config = dict(
    num_hidden_layers=12,
    hidden_size=96,
    head_dim=32,
    intermediate_size=384,
    vocab_size=1024,
    norm_eps=1e-06,
    bias='all',
)
Each number is 200 + 20 x the weight over the matrix's rms, rounded and kept within 0 to 999. Layers, rows and columns count from 0.

# gate: layer 3 MLP gate, 384x96, rms 0.0827, rows 206-215, columns 48-95
# up: layer 3 MLP up, 384x96, rms 0.0827, rows 206-214, columns 48-95
# down: layer 3 MLP down (transposed), 384x96, rms 0.0828, rows 206-214, columns 48-95
gate206,202,191,234,209,193,189,203,194,183,226,169,208,216,186,194,213,177,203,214,212,206,182,207,183,211,192,197,190,205,196,180,193,196,235,238,219,228,196,220,187,160,206,187,199,192,236,206,185
up206,171,207,208,200,183,231,224,187,214,206,219,164,204,169,173,230,208,167,181,211,254,203,176,182,201,217,173,213,191,179,217,195,198,242,212,200,190,221,201,193,237,195,221,188,213,209,217,218
down206,175,230,190,212,183,194,203,191,223,211,179,173,230,225,161,200,175,205,199,190,193,226,201,222,161,195,201,186,186,219,212,199,209,173,181,189,202,194,184,217,180,198,218,200,194,207,176,184
gate207,166,183,200,225,178,199,216,216,179,159,175,182,174,205,217,239,222,186,233,205,170,215,191,194,197,230,201,180,217,222,193,217,216,170,214,195,157,229,160,199,171,224,172,218,222,188,190,180
up207,195,202,169,210,249,196,204,200,215,201,212,172,180,188,198,194,211,214,183,211,221,179,193,233,194,196,206,176,174,176,194,199,202,206,172,217,220,183,183,188,214,198,193,172,198,219,180,213
down207,215,228,197,191,190,203,181,176,213,178,180,200,230,199,225,199,193,194,183,184,176,206,206,193,186,187,226,179,236,194,181,204,184,195,223,232,182,197,185,195,189,222,185,184,214,201,168,187
gate208,194,194,204,246,224,179,185,204,183,192,229,165,176,202,202,188,192,181,215,169,217,223,186,207,229,209,199,222,190,195,246,193,214,207,231,180,195,208,201,212,166,210,202,167,247,196,177,191
up208,174,204,182,218,192,213,200,201,229,173,190,193,203,186,218,227,210,220,212,184,232,176,224,174,202,228,178,191,210,257,199,201,189,198,172,194,189,196,221,206,216,177,254,170,235,161,183,228
down208,189,199,201,177,213,191,194,226,188,195,193,194,168,219,214,178,186,177,193,203,207,190,176,215,172,174,196,202,215,170,206,185,228,220,238,191,199,227,182,217,165,229,191,211,158,215,220,188
gate209,157,210,196,215,189,180,194,205,214,155,214,188,212,213,181,202,206,197,215,209,217,201,179,213,205,217,170,179,187,209,257,201,225,181,185,228,183,212,183,206,208,193,181,229,191,174,207,193
up209,223,223,197,199,197,208,200,203,204,188,207,168,205,195,217,213,209,181,197,192,217,202,201,239,184,215,199,184,197,233,232,184,209,206,184,220,219,251,191,233,178,209,232,196,202,204,214,211
down209,174,165,210,204,217,213,235,203,185,214,184,228,208,191,198,169,186,232,198,220,184,207,191,144,188,160,192,201,204,186,163,213,187,213,200,197,189,158,234,209,184,180,168,195,213,189,175,191
gate210,205,220,206,231,199,225,176,164,217,196,191,163,170,234,180,210,179,188,184,193,178,190,184,210,195,190,220,218,237,230,245,209,169,182,186,173,201,195,190,192,246,191,209,188,191,199,219,169
up210,197,200,220,204,220,218,192,211,212,152,196,223,202,224,204,209,186,210,236,170,205,202,189,209,190,161,207,174,208,234,194,192,160,232,200,211,199,159,191,187,210,181,203,183,176,166,199,192
down210,187,201,184,196,198,205,215,201,184,236,233,208,185,162,189,172,204,180,235,220,229,223,201,201,208,209,222,223,226,199,165,226,206,205,168,182,210,228,214,192,177,182,194,211,218,204,195,233
gate211,206,195,203,198,178,176,198,215,228,198,175,217,199,174,177,197,225,199,203,219,177,233,226,214,205,203,186,196,206,205,165,189,208,207,220,176,187,203,203,230,200,211,215,199,174,194,215,241
up211,214,195,209,194,202,225,184,198,171,201,177,211,206,221,228,208,181,205,221,190,243,178,171,191,182,201,206,197,193,179,208,213,235,204,180,195,192,205,169,191,198,193,243,220,198,241,228,197
down211,155,222,203,201,212,212,186,194,235,184,239,199,222,169,208,220,209,174,227,222,206,186,240,190,210,202,196,176,208,182,231,201,220,233,201,209,183,209,167,180,199,214,186,182,199,221,194,207
gate212,196,177,196,222,200,239,214,197,238,183,192,191,184,216,213,183,230,214,232,209,192,155,186,225,216,174,202,166,215,217,227,234,198,207,220,223,200,180,218,206,198,157,195,215,178,238,231,199
up212,198,198,192,225,184,222,185,219,250,202,221,224,196,188,216,218,212,189,221,190,209,190,182,218,174,201,170,220,200,182,211,226,219,190,201,213,226,182,185,227,201,168,169,209,180,173,230,240
down212,214,189,200,204,230,176,208,178,176,165,187,178,209,228,186,215,212,211,217,212,223,204,207,231,181,205,197,188,190,192,195,174,187,198,181,179,191,238,233,195,187,249,239,179,228,180,203,192
gate213,186,199,200,206,218,197,221,202,170,211,212,170,196,151,190,202,185,241,189,222,226,222,185,237,224,187,179,202,204,243,208,218,190,181,221,196,215,224,161,186,200,220,182,212,215,194,217,191
up213,225,208,207,207,176,174,194,217,185,214,207,203,197,223,214,201,213,192,195,158,181,200,224,155,214,219,208,202,234,178,187,188,194,193,204,195,205,191,225,202,208,190,213,167,194,208,209,182
down213,234,216,194,211,192,198,214,210,190,160,201,170,179,150,226,188,195,199,198,179,193,220,176,246,200,175,184,212,204,238,227,209,214,212,190,198,185,221,192,163,185,201,177,182,194,187,203,197
gate214,195,169,208,190,207,227,189,201,227,189,213,214,172,177,204,206,211,193,228,208,186,214,206,208,188,196,232,190,211,178,164,222,189,214,192,214,185,190,184,193,208,218,208,186,185,217,197,216
up214,203,218,224,178,232,184,196,185,207,200,182,169,190,199,183,200,217,150,173,196,211,204,235,176,207,208,216,182,211,181,201,179,193,174,185,185,241,232,208,174,194,176,205,225,242,174,213,195
down214,204,180,208,222,182,235,185,221,219,188,195,199,168,191,224,198,192,221,242,196,204,184,195,226,151,193,230,191,211,208,201,210,198,196,213,184,190,176,175,184,236,218,192,209,192,228,186,230
gate215,207,204,216,170,193,230,189,216,184,209,241,212,213,184,217,177,218,205,199,208,187,177,208,216,195,199,207,191,252,233,196,152,212,199,191,212,187,196,202,197,230,206,207,198,202,207,185,167